From a checkpoint of a small transformer trained on Wikipedia.
Size: 11 layers, width 448, 7 heads of 64, MLP 2240 GELU, vocabulary 3709, 32.9M parameters.
Architecture: LayerNorm before each block, learned positions, biases, tied embeddings, attention and MLP in parallel.
Training: a variant of Adam for these matrices, 411M tokens, 6275 steps.
Each number is 200 + 40 x the weight over its row's rms, rounded and kept within 0 to 999. Layers, rows and columns count from 0. The size before them is the row's rms in percent of the matrix's.

# layer 4 attention output, 448x448, rms 0.0143, rows 314-364, columns 0-63
124,231,190,195,214,211,237,279,242,148,180,189,219,221,168,155,251,231,268,195,185,201,149,231,192,167,210,192,174,209,167,222,228,215,188,268,230,127,221,137,253,223,156,211,231,143,192,207,192,262,163,215,216,238,196,154,126,257,202,183,193,237,202,246,223
073,205,194,188,178,176,218,236,209,206,263,202,226,235,155,226,199,217,113,248,200,230,241,213,227,237,170,157,205,172,209,259,232,191,275,123,207,177,147,150,210,178,163,172,259,154,202,212,223,252,141,131,226,213,220,217,261,214,232,113,182,150,311,111,246
102,127,237,215,285,160,244,213,222,294,164,168,245,236,105,222,204,163,166,154,151,143,188,244,193,204,181,247,196,238,182,160,193,163,212,172,225,210,220,270,235,187,228,261,198,231,248,222,172,159,207,118,195,216,167,98,259,183,242,259,177,255,175,203,224
094,186,180,246,209,195,184,178,199,186,200,136,124,208,266,210,225,186,230,145,183,154,253,194,205,212,169,220,200,215,227,177,250,150,191,148,214,219,224,262,234,166,232,203,167,249,260,227,182,232,219,212,191,189,170,173,212,187,201,254,209,185,183,230,241
117,183,235,187,160,182,197,235,170,221,240,189,209,234,148,155,230,226,212,266,199,195,190,166,161,234,216,244,197,159,228,249,163,271,256,184,185,191,223,89,225,192,205,235,200,112,184,233,219,243,168,216,267,167,154,123,155,127,133,136,203,197,194,186,191
082,153,244,229,125,240,224,255,214,220,237,161,142,254,237,135,186,179,230,272,180,238,221,125,167,245,128,206,174,185,265,172,163,160,187,227,154,197,192,198,185,158,193,219,234,257,127,189,211,152,127,230,242,170,170,190,230,187,141,197,181,239,230,167,169
086,248,171,149,263,203,245,258,209,221,223,207,231,189,152,204,197,169,197,196,213,219,161,200,196,235,334,170,148,255,178,255,234,157,214,276,190,206,124,185,125,208,187,241,232,146,183,171,184,114,283,185,183,258,232,167,236,240,180,170,213,241,175,181,179
072,225,244,166,211,223,250,204,161,227,218,181,212,218,234,183,237,171,170,198,164,188,213,176,167,194,259,244,225,220,276,231,195,191,219,228,155,195,130,240,173,201,215,217,172,283,176,128,198,123,216,199,187,216,200,104,220,197,155,190,125,211,176,174,186
084,228,262,223,171,206,187,175,184,269,245,226,182,263,259,190,268,192,178,194,176,211,264,215,242,289,204,239,193,235,212,190,181,219,155,123,140,226,194,146,135,248,247,210,184,230,152,173,150,193,203,253,199,210,184,284,230,159,203,214,276,183,202,248,132
073,197,196,241,232,169,134,170,229,157,214,177,175,203,179,273,174,217,177,148,175,163,221,246,159,149,135,208,152,234,179,143,199,193,228,229,226,261,218,161,170,149,181,210,196,173,276,271,171,217,180,152,170,208,213,200,173,188,185,283,276,211,192,254,179
098,228,196,285,247,231,144,232,168,296,232,175,165,177,257,187,171,162,203,263,250,223,145,170,268,230,192,246,247,201,243,189,140,250,153,165,202,197,249,187,154,268,248,189,169,239,167,273,207,194,245,136,256,169,211,133,195,196,229,259,182,204,184,198,215
101,177,236,154,156,207,229,196,184,204,212,186,231,185,191,215,204,230,142,186,187,222,194,207,209,165,204,223,204,169,226,221,172,261,221,207,226,207,219,210,219,145,175,152,198,215,189,229,213,196,180,174,209,193,265,240,198,271,250,195,118,223,199,175,167
075,144,209,243,274,187,221,230,178,249,85,212,177,117,146,193,124,181,165,174,189,186,99,227,262,203,211,231,217,232,136,196,208,176,166,249,171,179,222,233,172,239,169,225,226,187,248,200,195,144,187,185,208,195,183,182,221,236,163,233,183,266,136,262,231
095,235,245,214,167,154,245,185,243,271,214,141,218,228,172,173,260,238,108,216,181,125,252,202,232,286,237,208,230,188,185,234,221,205,173,201,165,193,180,219,216,187,265,166,200,207,190,153,216,158,220,165,159,231,184,166,246,172,229,130,206,231,256,141,199
072,210,157,187,245,215,204,216,189,188,180,194,201,184,208,223,217,198,124,278,249,207,168,229,264,235,213,196,270,204,212,216,225,259,255,149,168,225,231,176,205,299,205,176,190,164,140,121,190,237,234,204,156,233,128,242,174,203,166,158,184,152,193,184,200
091,224,132,213,207,190,158,169,217,214,135,260,179,211,237,257,164,194,243,140,188,207,214,248,235,147,132,180,175,200,156,153,237,197,155,160,219,224,176,272,206,219,235,187,133,202,263,251,112,212,254,219,162,155,214,279,186,152,144,294,266,188,136,234,262
077,119,238,117,153,181,245,241,147,166,234,147,191,239,208,94,233,225,206,214,167,220,246,194,252,215,84,211,168,113,244,202,198,249,213,128,258,190,196,200,216,200,238,194,207,209,186,213,212,270,153,150,208,200,154,222,140,177,200,165,267,241,254,197,180
099,183,209,233,232,183,252,218,192,178,206,180,172,184,136,165,234,204,169,208,239,198,231,192,210,223,200,185,221,167,229,260,217,194,218,211,197,194,140,199,161,191,187,145,198,169,221,223,281,178,277,155,214,210,163,214,194,260,190,221,194,306,212,168,207
083,241,201,220,224,280,242,193,210,212,210,209,190,128,219,166,209,212,222,197,166,213,223,210,205,222,169,257,156,228,240,202,185,186,172,267,138,171,215,147,206,305,167,145,205,226,143,129,206,221,227,177,189,164,226,249,234,218,229,164,185,173,206,247,219
073,208,211,184,176,197,206,242,211,212,199,182,245,229,244,157,202,183,265,169,261,254,139,176,209,221,276,187,143,176,173,173,205,187,227,156,245,209,217,235,209,169,272,208,200,174,218,214,213,199,175,239,219,195,173,173,210,178,240,230,193,216,182,191,215
102,111,216,115,313,214,279,179,181,154,185,258,209,117,109,202,172,246,154,219,201,212,246,233,180,207,224,202,210,287,251,248,211,166,291,277,175,194,138,239,193,189,169,255,187,185,195,175,159,167,223,161,225,198,239,189,222,252,151,142,187,227,192,121,249
095,183,290,173,163,175,226,264,211,230,282,172,186,266,240,158,297,235,233,184,204,176,174,119,207,226,207,231,167,134,150,234,154,226,241,136,207,198,256,243,256,191,161,223,232,155,196,250,213,239,136,236,200,205,160,210,150,147,204,240,197,231,184,233,253
085,122,222,171,180,175,259,252,212,181,157,206,162,243,221,147,164,202,138,231,265,236,195,212,178,231,203,178,169,166,231,187,182,195,257,194,176,199,211,233,188,229,247,219,224,209,163,241,100,110,206,218,191,123,204,219,157,203,230,180,171,277,202,201,163
094,178,181,213,156,234,137,178,212,95,219,216,159,169,273,181,208,241,173,128,140,214,209,217,172,134,211,170,188,221,231,252,187,198,253,201,231,248,192,212,121,187,121,174,223,236,250,163,233,209,147,161,245,197,199,287,206,236,191,196,202,196,213,227,153
082,154,279,116,234,211,261,215,167,218,265,187,217,202,240,222,245,144,173,144,205,213,201,109,188,239,213,232,162,128,252,265,167,134,231,148,213,188,122,225,189,222,213,286,209,258,242,164,275,185,194,211,146,204,175,188,188,240,245,170,164,229,178,178,172
098,196,210,209,192,181,206,220,239,169,187,236,237,221,136,219,206,218,192,208,200,152,178,253,199,198,176,229,192,145,201,223,176,236,203,220,257,171,192,206,209,197,193,156,175,162,255,247,226,223,177,175,259,181,183,178,249,180,190,241,192,226,189,168,227
092,152,174,156,158,184,221,197,185,193,213,292,254,250,174,155,171,195,208,218,221,263,208,169,169,175,248,175,170,169,212,187,211,159,197,241,223,247,175,286,238,189,253,227,206,228,149,166,234,157,192,230,202,183,217,295,233,241,161,197,187,209,198,113,170
089,218,264,183,173,210,175,196,211,208,211,189,177,150,186,210,200,198,203,236,183,212,152,241,233,196,171,193,190,227,228,280,137,230,189,244,204,195,198,162,136,163,175,186,222,182,201,210,191,165,199,144,228,211,215,228,255,259,209,152,181,164,189,235,140
078,285,148,239,135,190,151,188,250,197,214,173,217,163,200,192,206,209,222,204,188,199,144,246,259,212,200,180,254,178,176,240,234,246,160,269,210,215,272,203,179,207,201,129,209,194,188,252,200,222,233,159,225,238,259,238,195,233,189,221,214,218,208,225,188
083,207,160,103,229,176,239,209,159,202,184,161,194,179,145,189,249,183,242,172,198,199,185,173,200,192,247,208,210,163,189,281,220,186,184,260,194,215,104,211,175,268,184,226,201,215,213,118,218,176,212,299,195,193,180,174,211,179,181,136,192,209,169,169,195
103,171,215,252,149,200,188,226,264,185,168,272,158,209,223,169,153,263,246,163,203,201,205,155,208,161,227,197,144,187,169,165,188,225,181,182,193,231,207,210,187,172,200,204,232,144,172,202,196,129,198,263,212,156,223,190,176,206,233,223,174,252,203,224,184
099,118,227,119,236,185,261,249,174,252,194,239,224,206,191,179,162,190,182,231,212,232,176,147,205,262,223,207,227,208,224,199,219,174,285,128,187,241,152,207,211,232,202,286,231,216,160,107,171,178,178,205,189,224,130,162,216,195,204,110,105,176,252,180,146
085,263,163,256,71,112,150,197,187,178,223,181,161,284,219,213,266,220,218,241,264,202,206,191,262,194,201,157,181,200,223,188,284,264,155,146,225,180,244,209,187,176,261,119,206,170,215,226,144,226,178,248,231,174,161,262,125,174,220,168,232,169,217,214,209
097,134,199,179,195,134,228,203,117,207,148,220,262,278,129,166,211,188,230,200,194,161,176,192,178,169,194,143,192,187,177,202,247,169,157,172,237,143,202,245,245,139,179,272,238,158,280,169,173,220,108,257,210,242,128,146,180,145,152,199,225,193,173,227,211
118,150,208,192,202,196,240,194,156,237,207,201,182,215,181,156,182,121,254,259,192,203,124,163,192,168,169,226,246,181,204,180,162,216,239,200,211,180,184,220,223,216,194,251,174,197,205,202,137,186,151,237,257,205,194,172,162,138,144,202,170,171,155,241,189
112,178,172,212,136,136,169,184,204,83,176,185,168,233,148,220,219,260,174,176,214,140,167,243,205,124,218,153,246,179,153,170,300,218,206,146,230,199,255,203,161,134,176,154,253,147,284,194,152,176,141,223,180,237,128,215,160,192,187,191,199,218,200,180,198
123,144,241,177,274,171,271,156,169,151,148,224,173,193,150,203,208,181,224,164,186,208,176,197,124,121,233,235,190,202,212,145,236,198,261,206,180,223,210,251,232,191,193,212,182,227,239,210,131,134,210,236,142,186,186,173,104,230,196,226,152,246,150,219,240
156,213,226,240,185,241,236,219,183,272,227,114,249,115,177,155,194,159,214,234,200,209,149,200,261,220,192,203,257,221,210,244,169,241,197,248,160,123,233,175,239,246,92,149,240,165,197,257,230,295,201,130,220,227,189,127,181,177,181,162,145,138,233,310,218
084,188,198,317,228,169,162,187,228,188,133,262,195,173,237,267,119,204,205,205,176,203,212,209,162,181,187,194,200,227,165,167,205,183,166,219,141,177,197,138,160,271,205,219,194,214,238,194,180,147,211,191,203,202,198,174,173,182,205,232,156,211,165,248,173
122,244,168,162,223,198,239,225,222,251,204,165,186,229,189,179,240,196,194,186,188,203,196,217,241,247,176,185,176,185,156,225,247,177,160,195,194,158,177,247,236,246,172,194,229,191,198,148,215,253,201,242,210,212,157,228,216,169,176,190,279,201,221,229,255
070,197,174,226,218,189,141,194,199,183,183,281,231,198,190,230,173,173,198,183,224,188,262,202,200,157,174,168,147,186,206,150,172,173,209,162,232,213,241,188,242,202,250,219,190,214,227,232,186,181,267,159,191,192,213,176,163,211,256,248,201,202,214,207,208
097,178,174,191,220,202,175,180,225,204,127,218,246,191,144,184,123,174,251,199,195,142,170,201,230,190,194,181,207,211,172,120,212,167,143,273,194,268,214,266,175,208,224,230,178,195,167,191,170,170,226,180,247,241,240,199,253,221,115,260,269,204,191,257,97
088,176,165,281,243,160,143,204,182,211,153,259,175,220,245,242,161,166,326,174,164,211,158,186,190,177,216,238,123,260,188,89,259,224,184,168,235,208,225,221,231,258,219,267,200,198,176,260,145,251,184,236,205,129,215,218,149,201,211,239,162,168,130,243,168
145,178,157,196,241,199,158,178,128,277,177,229,274,201,154,201,97,138,134,179,203,193,185,236,201,182,237,181,195,252,214,150,213,147,166,255,212,285,194,242,138,191,220,180,189,270,189,153,196,164,162,172,220,207,231,219,327,243,122,264,189,175,174,162,151
076,223,183,169,190,112,252,204,173,207,181,195,217,244,203,165,247,194,213,218,232,224,174,227,241,239,197,169,190,149,181,157,208,194,155,166,227,167,172,158,195,177,236,208,208,174,246,188,248,183,200,221,214,237,158,163,240,155,203,190,204,218,205,179,154
080,300,154,206,157,242,96,175,191,169,219,182,235,172,236,242,190,243,278,245,244,217,156,210,248,187,223,152,171,243,215,223,195,239,160,203,204,205,234,181,194,163,207,146,245,139,180,157,282,229,244,238,200,218,241,241,236,253,166,175,234,102,212,175,200
104,166,207,117,156,167,194,209,203,206,189,204,219,179,180,159,149,211,175,211,225,225,188,215,224,205,203,206,118,159,204,176,206,239,224,256,222,236,189,215,188,160,193,210,206,246,158,206,127,197,164,231,190,178,231,273,185,198,217,174,203,189,187,191,133
087,201,191,172,194,225,159,229,278,225,180,147,211,190,262,168,127,165,161,211,227,240,87,247,275,289,268,222,203,160,141,208,144,218,186,258,198,241,262,214,189,250,233,212,206,183,119,233,183,145,269,178,220,184,227,232,220,206,177,190,190,181,208,241,167
094,184,232,183,197,221,211,207,216,245,202,186,244,199,239,201,168,207,225,206,239,234,202,141,162,270,250,215,132,184,274,158,157,187,226,224,176,289,172,241,173,193,281,227,148,280,172,202,209,150,246,183,214,152,219,153,258,253,182,235,134,230,217,146,136
110,254,152,126,218,256,312,201,185,261,258,183,173,194,254,189,295,154,172,225,244,190,212,198,228,260,268,160,243,178,198,280,194,209,281,164,168,137,117,150,203,265,229,191,174,207,187,149,191,201,253,201,171,223,143,205,222,168,208,121,158,118,223,157,266
120,80,281,221,228,140,300,243,212,126,142,240,215,208,80,163,160,238,229,155,175,196,214,214,199,194,191,198,174,178,164,185,181,174,184,267,219,164,149,220,202,161,109,190,241,197,191,191,206,184,139,212,180,253,144,140,195,249,212,194,162,298,189,209,177